Weights of a small transformer language model: 5 heads of 64.
Each number is 200 + 30 x the weight over its row's rms, rounded and kept within 0 to 999. Layers, rows and columns count from 0. The size before them is the row's rms in percent of the matrix's.

# q: layer 9 attention query, 320x320, rms 0.0463, rows 0-52, columns 256-319
# k: layer 9 attention key, 320x320, rms 0.0446, rows 0-51, columns 256-319
q0,088,199,122,183,192,154,180,183,253,247,223,161,208,140,112,223,204,252,176,175,217,199,231,219,215,255,172,177,165,210,172,208,224,200,199,208,208,198,231,169,221,200,212,200,154,197,186,223,194,185,211,192,144,198,164,197,212,219,195,194,214,205,177,208,247
k0,084,212,181,155,230,214,226,183,145,192,223,256,177,231,207,197,187,172,147,226,174,221,176,181,182,211,228,218,255,170,217,147,201,195,207,151,213,222,199,219,177,230,173,188,209,202,209,179,244,228,181,149,153,246,194,243,212,204,187,163,163,201,215,199,144
q1,081,197,219,199,196,207,203,189,215,172,252,253,237,221,227,201,170,193,161,181,205,182,164,224,240,260,218,171,181,214,187,194,188,204,216,220,174,238,209,236,189,214,202,185,163,197,169,223,206,288,118,172,238,148,224,174,152,175,147,216,210,212,169,197,206
k1,081,248,184,218,195,198,204,178,228,186,227,207,231,168,177,145,146,263,240,207,177,181,201,164,182,218,161,155,176,218,202,194,217,157,182,188,225,286,256,230,190,154,170,179,169,201,170,205,127,186,212,205,108,147,198,192,155,199,202,224,148,211,130,150,231
q2,096,272,188,150,183,238,215,170,164,241,147,159,243,188,182,231,234,165,216,228,193,199,176,180,206,250,151,203,203,218,206,218,213,188,200,215,191,210,237,171,203,229,219,231,150,216,208,129,188,222,157,198,223,143,141,187,182,266,203,167,202,162,180,212,124
k2,093,229,151,186,169,232,258,171,202,187,188,187,210,207,208,167,227,219,180,135,192,191,160,184,178,200,162,202,212,232,210,245,180,162,193,171,218,144,233,212,207,229,167,240,213,234,151,191,167,195,252,243,190,140,220,184,202,236,217,165,178,205,189,246,150
q3,096,238,195,179,227,210,140,212,217,203,189,176,285,187,216,156,182,228,203,207,171,219,196,185,178,260,180,213,190,203,192,162,221,177,182,211,227,209,197,217,157,180,156,266,196,212,200,245,238,182,178,167,216,198,167,207,206,213,136,174,181,218,162,232,172
k3,095,208,176,125,223,223,203,152,168,176,236,206,153,194,177,159,210,214,188,178,179,161,200,172,198,250,222,219,184,192,145,211,232,244,147,198,189,195,208,209,190,182,166,251,188,216,187,189,223,211,135,151,258,198,192,210,197,98,136,223,182,195,172,168,169
q4,097,201,185,187,190,182,226,172,193,290,193,217,227,212,165,186,203,232,178,160,214,203,195,200,185,267,188,166,146,245,186,188,218,202,154,203,219,157,227,88,206,192,148,214,241,195,161,228,207,127,236,237,205,199,209,264,203,218,193,197,170,219,191,254,227
k4,101,209,199,199,222,191,189,209,178,230,189,159,194,220,201,161,202,196,205,181,191,192,161,213,183,238,147,212,309,145,210,144,219,201,197,231,185,228,224,191,222,231,160,222,192,266,203,192,156,179,191,145,212,207,208,249,215,164,164,204,198,234,175,201,159
q5,098,197,139,234,189,200,217,183,193,216,224,208,190,190,193,232,191,166,218,231,252,173,260,192,238,208,223,225,193,207,171,188,212,204,148,210,195,236,217,197,206,242,226,233,199,185,155,189,162,189,169,234,182,146,188,232,216,198,154,192,155,160,230,201,204
k5,103,159,197,213,162,136,210,185,156,159,244,241,162,200,178,192,188,157,195,189,206,192,202,279,209,211,197,196,216,172,199,200,227,224,190,181,137,190,218,201,218,244,195,233,174,195,209,232,167,177,196,204,200,227,190,246,221,189,198,139,227,198,210,212,188
q6,088,141,213,211,221,202,176,215,155,240,162,173,204,205,244,214,166,232,199,228,150,200,251,162,189,214,274,229,221,236,201,151,235,265,193,129,224,240,230,195,214,210,150,157,220,189,226,180,188,221,218,190,204,182,201,229,206,177,179,235,144,202,203,213,174
k6,087,158,234,253,238,207,226,234,206,209,154,209,224,200,170,241,173,192,221,232,226,164,234,233,210,137,208,199,224,160,200,143,204,213,159,193,219,208,158,200,205,194,233,157,204,173,160,193,215,212,152,202,254,237,168,154,148,185,188,233,208,251,247,190,202
q7,096,233,201,121,227,137,205,131,156,181,187,205,146,213,251,186,187,185,146,233,195,165,187,194,228,193,221,193,204,214,181,197,223,255,199,173,193,152,261,235,214,153,215,199,204,191,175,220,143,176,217,197,218,187,191,224,207,216,223,180,226,164,216,204,208
k7,094,237,205,197,183,155,201,189,199,207,177,217,160,232,160,240,205,173,211,174,196,200,184,225,181,210,207,176,193,213,239,169,232,161,207,150,258,231,191,225,197,192,210,172,187,216,221,215,220,231,226,188,233,183,168,216,188,228,175,220,277,162,207,216,205
q8,094,203,267,230,223,222,185,213,199,186,150,182,136,236,167,160,160,189,194,176,200,142,194,235,221,132,114,193,206,175,223,197,215,246,206,210,186,216,232,161,208,218,215,158,242,184,218,174,233,203,178,240,212,258,165,147,214,192,183,237,213,207,268,182,204
k8,096,241,194,222,191,202,235,261,157,197,196,154,178,188,174,247,177,213,274,181,246,193,174,201,213,205,222,218,177,217,212,259,208,205,210,213,180,148,238,175,184,242,223,183,198,176,225,165,175,209,174,257,211,222,179,190,188,210,239,184,234,202,241,186,203
q9,101,169,187,200,197,165,244,187,168,204,167,213,217,220,217,198,178,207,199,256,167,171,210,182,254,164,218,215,203,243,213,141,208,221,169,236,184,200,211,178,213,220,215,202,171,183,174,196,154,249,214,193,217,201,177,242,211,183,201,241,196,197,279,206,194
k9,103,173,177,214,185,209,220,213,186,191,154,195,239,223,177,230,189,193,226,241,212,181,176,169,218,213,225,216,193,146,179,182,206,125,144,194,167,196,214,211,237,275,228,209,191,202,183,173,183,229,209,180,202,212,197,192,191,210,233,190,202,241,177,225,202
q10,093,230,200,180,254,173,153,209,188,203,177,207,241,207,214,237,215,211,222,224,210,179,249,192,246,238,176,231,211,207,184,224,189,273,189,199,190,166,189,198,180,176,155,191,228,180,230,169,153,199,186,170,223,201,149,166,225,165,182,219,210,243,176,174,220
k10,093,175,247,154,202,213,190,209,215,232,225,238,172,236,226,233,173,172,266,181,257,169,209,191,182,247,261,171,207,189,231,166,184,191,213,168,196,189,146,148,230,247,199,137,179,223,194,203,278,200,203,244,256,237,171,194,209,241,222,262,217,207,167,210,229
q11,096,178,212,174,246,201,223,221,213,177,196,195,135,227,170,189,204,171,228,178,208,219,154,246,179,210,187,170,183,168,223,278,163,182,180,178,221,177,213,157,223,172,177,192,212,173,238,175,249,183,196,192,227,241,160,199,192,229,232,182,222,258,214,210,233
k11,104,184,181,256,201,198,228,212,229,219,164,215,175,181,205,234,231,184,210,204,187,185,193,215,207,257,202,225,207,284,207,253,218,227,163,183,211,190,209,206,228,180,215,222,157,220,204,178,161,190,162,193,236,212,195,216,181,161,213,194,208,166,130,186,207
q12,097,236,204,226,235,217,197,238,187,213,148,226,193,218,181,213,179,176,213,239,178,138,148,206,150,206,160,204,179,184,150,174,216,236,186,218,245,202,162,178,215,210,158,208,223,183,184,160,235,219,180,205,222,232,160,184,182,169,194,178,203,255,248,198,196
k12,098,223,218,243,223,208,223,237,170,188,179,224,198,181,139,166,217,190,265,175,180,199,172,174,182,240,205,237,230,221,174,223,220,212,242,208,224,135,186,165,201,158,177,201,215,194,218,177,229,232,183,193,288,194,198,143,207,189,226,173,262,204,212,192,214
q13,077,212,127,151,186,230,216,191,231,224,152,175,175,194,189,177,227,186,212,176,190,198,212,278,228,134,166,201,182,160,227,263,221,180,236,178,210,177,198,190,180,143,213,172,240,185,245,198,265,178,230,152,196,228,250,212,215,218,221,208,226,179,184,259,185
k13,081,188,174,131,184,239,221,189,215,203,205,225,166,188,205,149,206,217,187,178,202,221,192,222,161,224,185,210,219,198,202,210,195,228,227,230,186,174,173,245,160,176,194,217,191,192,220,197,246,218,203,135,175,134,208,236,239,180,164,228,189,197,280,247,162
q14,091,182,236,187,196,188,206,180,238,151,179,170,195,239,237,207,208,250,183,223,196,217,178,189,173,290,203,240,219,236,200,189,158,227,161,201,189,204,241,178,221,173,222,227,203,184,179,217,157,191,175,201,222,152,164,154,229,180,179,173,176,171,180,165,193
k14,090,208,203,188,186,177,179,197,244,194,210,160,217,242,250,175,167,220,218,189,199,171,185,212,188,219,186,215,180,251,148,197,154,243,165,193,230,186,313,215,210,199,175,234,210,210,177,226,150,194,194,302,173,163,167,174,223,169,227,233,182,226,154,198,223
q15,100,147,196,199,164,167,228,203,221,175,260,210,168,199,201,228,155,171,207,226,239,228,208,222,231,140,251,209,174,243,215,217,175,228,203,151,158,209,195,230,193,170,217,173,202,190,213,219,209,201,213,200,191,209,226,151,191,202,163,167,183,145,199,206,279
k15,101,150,189,168,154,136,205,225,265,175,228,175,221,222,215,239,221,187,140,223,246,245,233,206,209,188,195,114,190,206,190,223,207,200,192,208,164,219,174,222,222,242,243,172,221,174,206,142,222,185,223,148,193,211,176,207,164,202,155,167,180,162,261,204,197
q16,106,154,205,182,204,197,185,189,195,120,100,191,173,210,180,175,190,139,216,202,244,217,197,207,203,172,200,175,175,169,173,239,188,205,158,212,215,250,199,203,181,222,201,234,256,136,191,145,185,175,229,218,180,253,247,210,168,236,211,184,195,222,214,174,181
k16,107,178,184,192,209,186,223,238,207,160,139,218,201,174,196,210,188,175,213,236,205,206,213,212,170,196,195,226,205,219,203,232,211,210,213,210,238,182,133,225,181,227,210,232,150,184,205,143,210,219,205,173,224,148,223,231,205,209,220,195,254,191,160,215,191
q17,091,211,228,243,167,192,227,190,193,204,185,225,228,195,220,179,221,197,192,210,215,205,204,187,246,206,177,154,222,230,199,211,162,217,157,217,237,208,212,192,154,219,144,208,205,244,191,190,193,219,221,193,260,174,165,176,212,221,192,127,206,208,182,192,138
k17,084,243,225,200,168,241,206,203,220,196,168,189,159,198,201,218,152,228,227,205,199,197,210,211,241,210,226,219,195,217,221,207,160,196,184,184,161,167,247,185,184,171,147,214,150,222,167,220,181,229,187,192,221,114,221,121,191,196,204,196,286,153,89,164,185
q18,097,190,159,174,219,218,233,226,141,120,187,217,200,190,218,156,195,228,233,222,218,150,214,199,206,168,218,169,207,187,194,152,156,224,165,229,164,162,226,165,179,221,163,264,207,178,233,157,176,191,190,212,245,182,232,169,195,168,193,168,199,169,186,234,182
k18,097,195,147,218,147,181,202,168,235,204,182,170,223,224,224,217,196,243,189,203,191,201,231,236,218,179,155,237,210,246,199,207,166,230,160,243,163,183,186,170,167,280,164,251,218,167,153,190,160,196,167,182,247,145,189,137,189,210,236,178,220,200,196,224,187
q19,090,184,176,162,174,232,212,198,224,133,179,218,147,181,167,172,237,180,187,185,210,208,170,234,198,149,193,174,189,182,189,209,128,162,221,160,178,227,188,139,183,184,241,194,222,205,173,193,217,171,211,236,269,225,233,172,189,191,254,190,207,197,239,162,231
k19,085,174,166,179,191,168,209,190,224,205,232,213,208,218,247,192,180,195,172,195,188,202,227,195,216,148,220,206,194,160,208,204,156,117,217,241,222,239,229,199,173,179,146,160,239,193,209,147,256,193,217,169,238,193,190,246,197,286,191,209,241,192,242,227,200
q20,086,178,215,184,179,190,217,204,169,178,232,189,265,195,254,230,248,216,221,254,173,198,224,171,241,154,244,171,217,141,206,182,229,210,217,241,206,210,166,208,197,189,198,157,186,184,194,209,179,227,157,206,229,202,216,269,175,158,186,177,193,192,174,183,153
k20,086,182,235,300,174,260,213,158,211,234,163,210,202,180,202,191,228,207,200,238,227,210,186,149,226,186,189,154,175,195,235,126,196,131,193,179,203,253,105,204,226,216,264,179,194,235,186,243,229,238,185,185,171,184,206,235,162,196,180,228,212,251,175,166,223
q21,093,202,188,179,178,220,199,173,187,210,215,161,221,175,238,228,235,176,175,193,194,264,229,205,145,224,263,193,230,200,213,170,176,182,205,206,217,153,158,194,201,243,222,215,217,222,208,249,175,193,188,200,202,197,191,265,173,193,189,178,165,179,241,221,233
k21,097,182,186,213,200,244,154,170,183,175,205,196,193,196,223,178,222,162,193,180,219,235,210,199,199,195,266,186,224,230,225,182,241,175,177,110,184,249,160,157,168,220,203,215,229,191,235,249,222,235,202,179,256,223,211,218,189,180,162,256,171,169,226,204,269
q22,096,194,209,209,191,200,198,204,219,150,209,178,245,158,213,238,212,235,191,145,223,162,251,194,226,200,212,225,123,224,195,166,226,186,172,211,192,232,235,206,189,256,186,219,218,193,143,191,129,196,178,229,220,226,235,140,243,233,180,184,202,158,169,217,187
k22,099,227,193,130,207,205,195,174,211,142,232,187,250,261,195,135,176,199,165,270,199,162,182,239,216,165,158,232,212,205,240,186,184,197,191,271,194,205,240,225,173,243,203,243,180,180,204,194,164,145,220,222,174,172,204,165,215,234,196,174,158,193,219,209,190
q23,101,182,223,234,242,138,180,244,161,242,173,169,220,183,179,208,165,215,188,223,200,184,161,197,229,223,240,196,188,176,214,217,219,218,220,215,240,162,207,196,189,201,137,197,211,180,230,204,173,195,236,205,155,220,191,201,169,208,207,208,218,284,200,186,212
k23,099,230,213,193,248,201,200,263,162,205,185,212,213,185,209,217,167,233,205,222,255,181,194,209,193,180,242,200,216,189,220,205,185,187,185,192,209,147,186,218,243,187,252,175,221,199,236,197,144,208,179,225,156,211,188,161,196,159,158,160,188,182,222,199,239
q24,086,164,204,193,226,213,223,155,209,253,179,236,181,216,243,204,196,193,211,188,188,155,197,214,282,238,210,219,180,257,197,156,191,182,232,188,194,211,231,179,220,168,197,189,150,141,208,233,199,210,194,210,267,138,184,189,211,212,169,197,202,199,228,194,178
k24,086,209,199,160,210,196,180,202,186,154,204,193,232,209,155,193,216,242,250,221,220,144,172,206,175,188,215,197,175,221,188,158,175,180,164,185,218,211,325,213,208,212,203,262,178,248,200,190,185,164,146,209,232,136,229,211,202,227,210,184,210,257,195,197,236
q25,090,167,240,253,169,144,176,185,193,224,130,154,185,169,218,218,211,223,233,165,197,141,231,204,224,170,196,158,163,182,164,201,192,223,184,216,154,231,162,167,219,187,179,211,220,217,179,216,187,176,230,223,145,149,209,140,165,226,230,178,208,186,206,193,234
k25,095,194,226,214,205,160,194,210,212,208,234,164,228,236,247,173,208,197,197,212,296,212,196,209,184,231,179,192,238,149,173,193,211,224,183,194,193,197,229,192,243,211,219,214,207,182,218,166,197,212,224,195,171,185,235,195,158,195,235,206,232,198,215,191,203
q26,104,200,193,193,198,215,162,232,203,129,218,180,192,177,206,170,146,223,236,192,196,198,221,222,135,198,231,190,153,237,153,162,259,217,248,145,253,197,196,171,219,208,156,192,220,207,223,212,226,152,252,232,257,231,216,207,154,212,201,194,199,256,210,194,182
k26,104,187,245,190,209,176,184,249,245,173,211,217,165,170,170,173,170,178,187,208,204,176,193,243,204,128,223,212,207,205,155,222,191,196,213,228,265,145,216,219,268,184,142,191,248,229,184,179,239,180,159,212,295,200,239,208,193,180,202,189,224,221,162,187,215
q27,093,253,172,221,191,199,147,221,219,190,198,172,176,233,157,151,183,194,185,203,208,175,132,261,186,212,220,157,212,176,234,214,182,201,202,202,184,201,200,219,192,231,266,188,213,264,228,219,236,195,225,222,209,195,212,217,188,234,223,245,230,221,221,211,187
k27,093,219,157,226,147,187,177,223,229,259,185,157,211,204,198,183,219,216,168,170,162,192,158,193,227,195,198,188,181,224,170,224,225,200,214,220,223,240,224,245,193,225,196,218,184,202,212,206,217,177,266,207,188,157,232,259,191,203,173,227,180,231,225,218,193
q28,092,135,186,252,168,203,255,215,206,227,171,268,148,226,183,189,193,184,257,176,197,235,173,204,279,201,258,200,215,180,214,203,197,225,223,215,235,178,180,212,228,207,182,245,230,160,209,169,208,199,238,218,156,235,233,139,187,202,230,221,227,177,270,216,217
k28,089,174,186,185,245,162,180,206,195,192,178,182,183,140,203,265,219,208,229,218,193,252,238,197,234,155,228,183,212,222,192,200,168,149,166,217,210,215,142,199,224,234,229,169,279,156,221,205,215,241,224,196,175,229,228,198,202,194,177,172,231,193,242,195,227
q29,099,164,204,189,191,176,159,208,225,216,237,197,142,202,213,204,164,159,221,154,227,224,238,201,260,206,178,201,219,180,190,234,240,247,189,202,204,172,271,212,164,209,213,237,211,197,140,190,213,176,222,258,221,167,227,169,216,238,154,174,223,160,237,194,271
k29,100,262,187,134,189,162,185,158,168,205,239,199,173,202,167,156,191,189,211,209,302,250,184,230,251,279,190,193,214,245,192,219,201,228,197,170,169,247,288,176,218,218,196,197,193,214,212,177,170,181,238,222,209,177,218,194,218,203,176,172,227,231,178,198,228
q30,087,217,188,119,233,226,174,186,180,219,198,164,234,233,223,233,224,215,137,226,185,160,208,217,240,253,142,201,234,186,177,224,218,181,209,231,234,177,233,223,173,172,189,182,160,234,196,179,218,241,134,113,197,167,115,220,209,206,181,183,199,210,174,186,156
k30,088,221,155,147,188,218,179,161,201,227,181,206,181,239,158,180,191,246,247,163,227,188,177,170,220,239,233,257,182,196,149,199,236,217,187,188,192,204,187,208,127,111,162,214,191,189,170,227,210,185,181,183,150,171,208,169,229,192,227,242,199,238,168,160,225
q31,096,198,179,206,195,200,198,233,220,139,169,178,177,216,213,183,236,203,193,209,188,163,185,181,200,230,180,222,194,202,158,202,136,175,174,205,233,209,165,254,178,239,136,219,172,229,252,255,206,222,238,184,179,195,184,221,157,185,192,184,204,192,170,178,204
k31,095,166,220,165,178,207,267,174,205,145,161,226,180,215,250,156,196,186,199,234,188,188,201,185,221,185,248,169,211,197,136,187,193,230,156,204,199,136,144,195,200,185,219,226,172,163,201,245,258,219,189,164,239,233,194,188,175,184,233,211,163,226,213,203,186
q32,096,235,216,191,180,191,161,125,169,201,164,245,202,219,178,200,226,236,191,148,188,214,188,165,160,268,200,232,216,217,152,229,204,224,205,155,247,239,275,171,237,131,202,208,198,231,209,210,202,223,224,182,196,155,203,234,215,230,213,196,236,213,208,206,184
k32,099,192,207,205,196,180,214,196,131,195,180,214,172,215,169,216,222,235,241,113,194,179,186,207,167,188,187,252,231,253,185,204,171,258,157,208,264,224,258,174,210,151,174,182,220,216,206,163,173,229,239,201,230,203,224,207,223,217,203,201,240,223,159,194,178
q33,090,260,195,182,217,231,185,162,150,199,148,219,247,210,214,154,231,183,184,199,230,213,162,119,207,254,202,235,192,217,151,187,170,229,209,221,225,209,224,208,188,211,146,228,144,203,226,205,168,227,155,155,166,166,179,225,182,200,225,215,158,216,156,220,144
k33,094,208,196,224,162,251,212,166,115,196,183,230,162,142,183,206,217,215,185,184,176,185,196,236,211,230,267,211,204,178,169,162,248,208,181,191,237,172,176,143,222,190,218,240,175,206,171,232,196,269,172,188,252,197,220,175,225,164,175,243,184,194,163,209,198
q34,099,207,218,200,184,150,169,179,266,212,225,233,180,210,241,243,210,246,202,145,174,185,207,180,179,199,216,164,162,158,218,173,220,188,221,253,145,180,184,182,236,256,208,182,232,176,149,255,193,146,217,187,221,210,188,237,233,195,173,202,216,213,218,194,208
k34,096,216,253,204,203,174,158,175,202,229,215,185,213,211,243,211,199,225,185,217,222,216,160,190,230,219,221,168,208,224,245,189,186,211,174,184,193,179,232,199,199,222,185,178,202,196,219,226,190,219,223,198,212,195,164,230,150,166,182,204,187,198,193,228,192
q35,093,175,183,281,221,214,209,174,211,214,174,208,171,189,170,243,212,226,184,154,184,218,221,254,192,236,217,194,161,231,171,186,162,206,247,192,157,211,247,177,239,190,208,188,258,167,212,196,136,199,194,228,235,169,275,181,237,243,194,196,182,193,197,206,257
k35,092,178,153,179,203,206,200,179,262,182,263,150,215,161,238,219,193,166,214,163,163,232,179,204,162,196,151,161,217,284,209,137,182,201,228,138,238,260,237,224,233,220,229,168,221,212,171,196,143,165,187,180,169,180,199,222,203,193,232,200,167,160,236,227,218
q36,091,217,173,204,183,218,186,259,205,215,209,176,261,193,183,224,214,196,230,252,212,246,272,175,178,205,212,240,195,169,244,196,160,192,198,219,206,200,196,215,245,230,158,164,211,275,243,244,206,194,234,213,215,188,139,275,234,197,204,104,136,255,179,205,176
k36,092,207,180,255,167,171,195,197,191,171,233,229,216,234,243,188,237,229,206,195,196,191,238,236,241,166,226,172,193,177,194,190,178,209,191,231,261,164,180,200,208,203,181,213,219,214,207,172,224,214,174,206,221,244,208,224,231,140,206,185,168,234,187,185,206
q37,086,225,149,154,127,201,194,247,208,241,168,231,184,201,179,230,184,185,245,187,233,203,147,194,193,235,183,216,232,206,200,260,142,173,198,202,206,222,163,178,179,223,207,255,232,172,155,235,181,169,215,192,149,211,230,207,210,243,208,226,206,235,183,203,178
k37,084,171,201,229,210,203,210,200,163,185,186,231,152,217,195,132,213,145,195,215,141,202,171,210,213,233,157,238,229,200,253,247,191,172,182,160,220,213,235,194,196,221,196,209,182,159,241,201,176,198,174,193,190,181,169,229,214,191,184,180,204,162,197,165,181
q38,093,178,201,189,209,212,261,160,252,232,252,266,207,206,242,200,201,213,215,209,205,198,186,194,222,185,204,188,165,241,210,132,183,190,178,188,169,186,203,117,212,201,158,174,145,214,147,230,178,199,163,233,214,218,227,258,182,183,135,157,195,169,220,220,172
k38,095,198,196,188,226,214,191,151,210,170,230,197,236,233,208,217,201,177,236,186,224,237,186,273,228,206,151,187,213,186,216,164,178,185,205,197,156,175,248,172,224,179,217,203,227,189,180,217,176,171,171,175,226,244,189,215,204,148,184,174,214,170,226,182,205
q39,087,225,220,235,203,190,209,201,214,180,189,159,210,181,151,204,240,230,224,229,203,193,270,245,217,187,196,175,127,211,251,229,193,164,249,161,139,265,217,200,227,224,205,216,233,89,168,237,214,157,196,229,189,214,229,144,221,190,217,200,179,195,176,190,191
k39,088,212,191,197,207,168,211,233,205,213,218,154,242,202,223,217,204,242,151,190,183,195,187,238,191,179,177,224,220,226,210,230,182,228,242,245,228,181,190,233,206,210,222,228,278,168,234,147,98,175,211,217,173,226,204,246,216,199,216,191,208,211,222,186,164
q40,101,162,210,210,276,181,221,229,235,262,194,203,177,209,202,199,175,234,221,223,208,220,170,211,236,172,198,181,235,201,181,216,153,223,208,211,184,183,219,222,176,195,184,118,241,199,197,225,163,216,183,225,247,174,197,176,221,173,226,221,195,247,203,186,255
k40,097,183,203,192,197,180,196,229,227,207,225,161,191,192,244,230,197,203,268,259,259,190,207,209,172,225,224,180,198,210,250,222,227,250,190,211,189,179,186,214,198,204,265,204,181,220,215,195,197,177,198,211,185,231,200,161,202,174,243,200,128,249,209,207,238
q41,093,181,160,181,193,277,163,147,180,181,220,150,259,173,157,171,241,177,157,198,172,182,244,183,158,190,188,198,208,206,182,193,212,158,190,196,192,214,204,205,212,233,177,210,182,222,227,246,133,178,197,179,196,191,208,134,179,204,168,185,223,186,143,210,207
k41,091,249,165,155,222,201,235,102,186,167,224,206,191,247,240,177,166,225,143,213,151,212,196,205,142,208,202,192,211,191,165,214,226,223,187,202,103,214,236,224,173,220,165,234,201,176,207,170,196,219,197,152,188,140,190,180,207,186,186,191,211,157,165,200,162
q42,096,195,232,160,178,193,184,163,211,172,186,170,212,243,182,206,188,173,209,198,179,200,187,186,232,190,199,197,202,176,217,133,132,149,128,218,145,202,199,173,217,234,250,207,212,274,190,190,171,191,207,224,204,207,212,202,221,237,218,179,197,189,213,181,205
k42,096,202,182,256,177,190,153,180,174,192,167,155,207,174,230,218,189,225,184,197,161,177,149,185,216,178,241,193,164,248,185,189,183,192,197,208,179,170,248,196,192,270,199,180,185,176,203,211,179,223,251,246,218,210,194,215,203,222,158,261,200,177,175,182,201
q43,079,188,289,228,225,163,233,196,152,153,213,166,202,212,243,234,181,216,214,200,225,180,201,153,239,221,225,218,240,244,250,214,229,225,232,224,223,190,191,232,180,200,105,204,169,205,174,221,221,245,166,224,187,155,175,241,186,183,196,174,187,173,195,160,173
k43,084,194,230,235,175,191,173,182,211,198,194,186,244,248,241,222,215,206,236,175,216,166,230,213,246,183,197,200,192,265,179,188,192,192,184,216,210,220,165,202,225,190,223,219,136,233,178,247,163,186,189,271,172,219,193,165,149,223,225,204,228,209,148,100,209
q44,084,190,215,188,164,201,203,225,203,177,303,210,212,209,162,203,187,270,197,180,159,190,236,168,193,221,217,155,191,214,234,194,162,172,262,179,184,194,207,165,202,197,227,251,229,209,194,217,240,165,203,188,253,198,181,191,194,199,225,196,191,182,218,136,205
k44,085,171,199,205,164,248,145,214,257,235,179,173,199,184,229,204,222,219,173,238,169,187,218,218,237,228,206,181,168,239,175,152,160,180,186,236,208,226,242,188,163,184,184,206,201,173,197,200,178,210,196,245,172,187,204,177,170,180,176,181,177,245,164,153,236
q45,097,180,211,109,203,137,245,197,179,225,173,215,193,216,206,204,186,230,240,144,157,140,173,190,230,216,238,193,193,171,191,198,176,170,174,184,231,231,204,148,216,182,177,267,208,236,207,162,233,205,218,148,184,224,147,182,193,205,195,194,188,258,276,202,217
k45,099,195,192,158,225,145,221,216,169,181,186,236,233,210,176,207,219,225,204,216,210,161,169,177,187,259,204,235,222,198,160,198,173,207,161,169,233,215,228,173,193,221,227,214,153,208,218,131,229,237,177,163,258,216,181,169,160,193,239,166,219,218,208,213,192
q46,082,227,198,201,217,190,227,158,217,221,175,182,274,227,200,145,167,204,187,203,189,133,146,200,183,202,169,176,168,168,197,144,192,184,171,148,177,208,195,133,192,225,214,227,209,194,225,244,200,168,191,217,213,218,229,188,209,221,248,213,229,241,188,246,227
k46,078,235,221,167,213,206,199,161,220,194,258,183,234,196,216,198,201,198,175,199,165,228,174,189,169,254,188,242,202,132,170,215,191,214,204,173,141,184,219,213,194,220,191,238,240,210,242,132,182,173,215,221,169,193,178,233,225,166,170,233,205,196,241,241,143
q47,095,214,214,191,208,107,217,150,179,190,226,164,194,190,179,197,173,176,179,212,209,169,181,181,239,227,236,231,176,272,176,220,231,191,201,197,213,168,237,170,219,149,197,214,195,200,198,190,181,174,229,184,230,168,235,183,233,228,156,169,215,160,149,182,212
k47,095,223,233,152,204,170,201,188,207,186,200,225,199,155,184,253,107,198,213,186,222,161,226,175,148,230,211,137,198,215,181,203,197,203,212,225,171,228,221,193,187,185,166,277,184,210,219,197,208,191,176,171,166,203,196,246,174,194,135,184,238,211,124,187,189
q48,092,211,230,240,142,255,229,167,227,143,266,182,255,204,214,196,197,197,158,153,200,162,175,180,162,169,225,191,194,219,185,218,216,207,243,273,230,226,181,206,181,188,215,220,251,179,204,191,178,214,194,175,189,202,215,141,151,226,223,190,206,210,185,158,193
k48,091,231,204,233,184,183,167,238,201,188,208,171,223,227,209,241,204,204,160,168,175,208,183,129,150,176,199,235,181,190,217,168,208,173,201,240,234,245,192,182,228,185,201,218,138,188,178,172,149,192,246,270,158,204,220,155,219,236,220,162,198,227,161,184,219
q49,103,146,221,145,167,188,242,226,182,224,211,187,212,214,151,177,149,238,237,242,170,191,216,203,143,156,186,167,180,189,209,194,144,186,208,196,198,208,153,170,232,210,206,140,167,161,182,191,203,191,192,201,218,269,199,233,219,235,185,211,185,214,214,217,225
k49,107,158,208,196,244,193,240,226,192,181,163,226,244,188,227,244,248,230,201,267,168,205,197,210,193,181,184,197,199,187,212,181,219,148,210,185,205,181,153,170,200,197,228,193,253,194,202,175,163,236,196,208,231,246,164,267,224,189,170,196,206,196,212,216,183
q50,091,214,200,172,198,253,171,141,224,215,179,168,223,153,202,187,209,183,150,206,213,209,195,196,170,217,227,181,220,195,216,254,171,194,190,185,205,216,273,172,169,176,254,210,167,194,202,196,210,242,179,169,219,180,200,164,217,226,187,184,228,155,171,198,202
k50,089,221,146,226,176,249,200,156,205,190,216,197,218,142,161,197,224,237,205,198,203,184,198,183,190,229,166,219,197,239,181,200,236,210,157,177,185,226,308,190,196,194,235,281,159,180,203,174,169,249,160,252,187,192,211,173,263,233,180,201,240,186,138,192,190
q51,105,177,196,204,204,202,181,154,195,204,175,185,181,172,216,206,165,149,212,196,198,206,214,193,229,208,185,202,208,226,170,230,181,191,173,159,170,189,216,282,199,208,207,237,187,243,203,237,167,216,237,202,194,128,220,154,197,187,215,163,158,217,185,227,175
k51,105,187,177,110,188,152,194,154,185,177,243,214,149,171,206,178,186,210,202,207,220,228,240,249,229,212,231,188,203,171,166,254,183,255,201,208,208,188,232,201,198,243,153,178,197,167,175,206,186,210,177,217,161,151,202,165,226,195,230,195,170,190,214,219,216
q52,096,218,199,216,203,253,262,186,193,168,260,232,227,177,259,188,218,201,159,221,175,164,233,190,236,182,236,199,160,204,237,150,194,181,240,226,187,141,140,280,161,197,208,206,185,161,159,214,211,229,153,202,234,220,224,200,141,152,188,210,183,216,222,192,212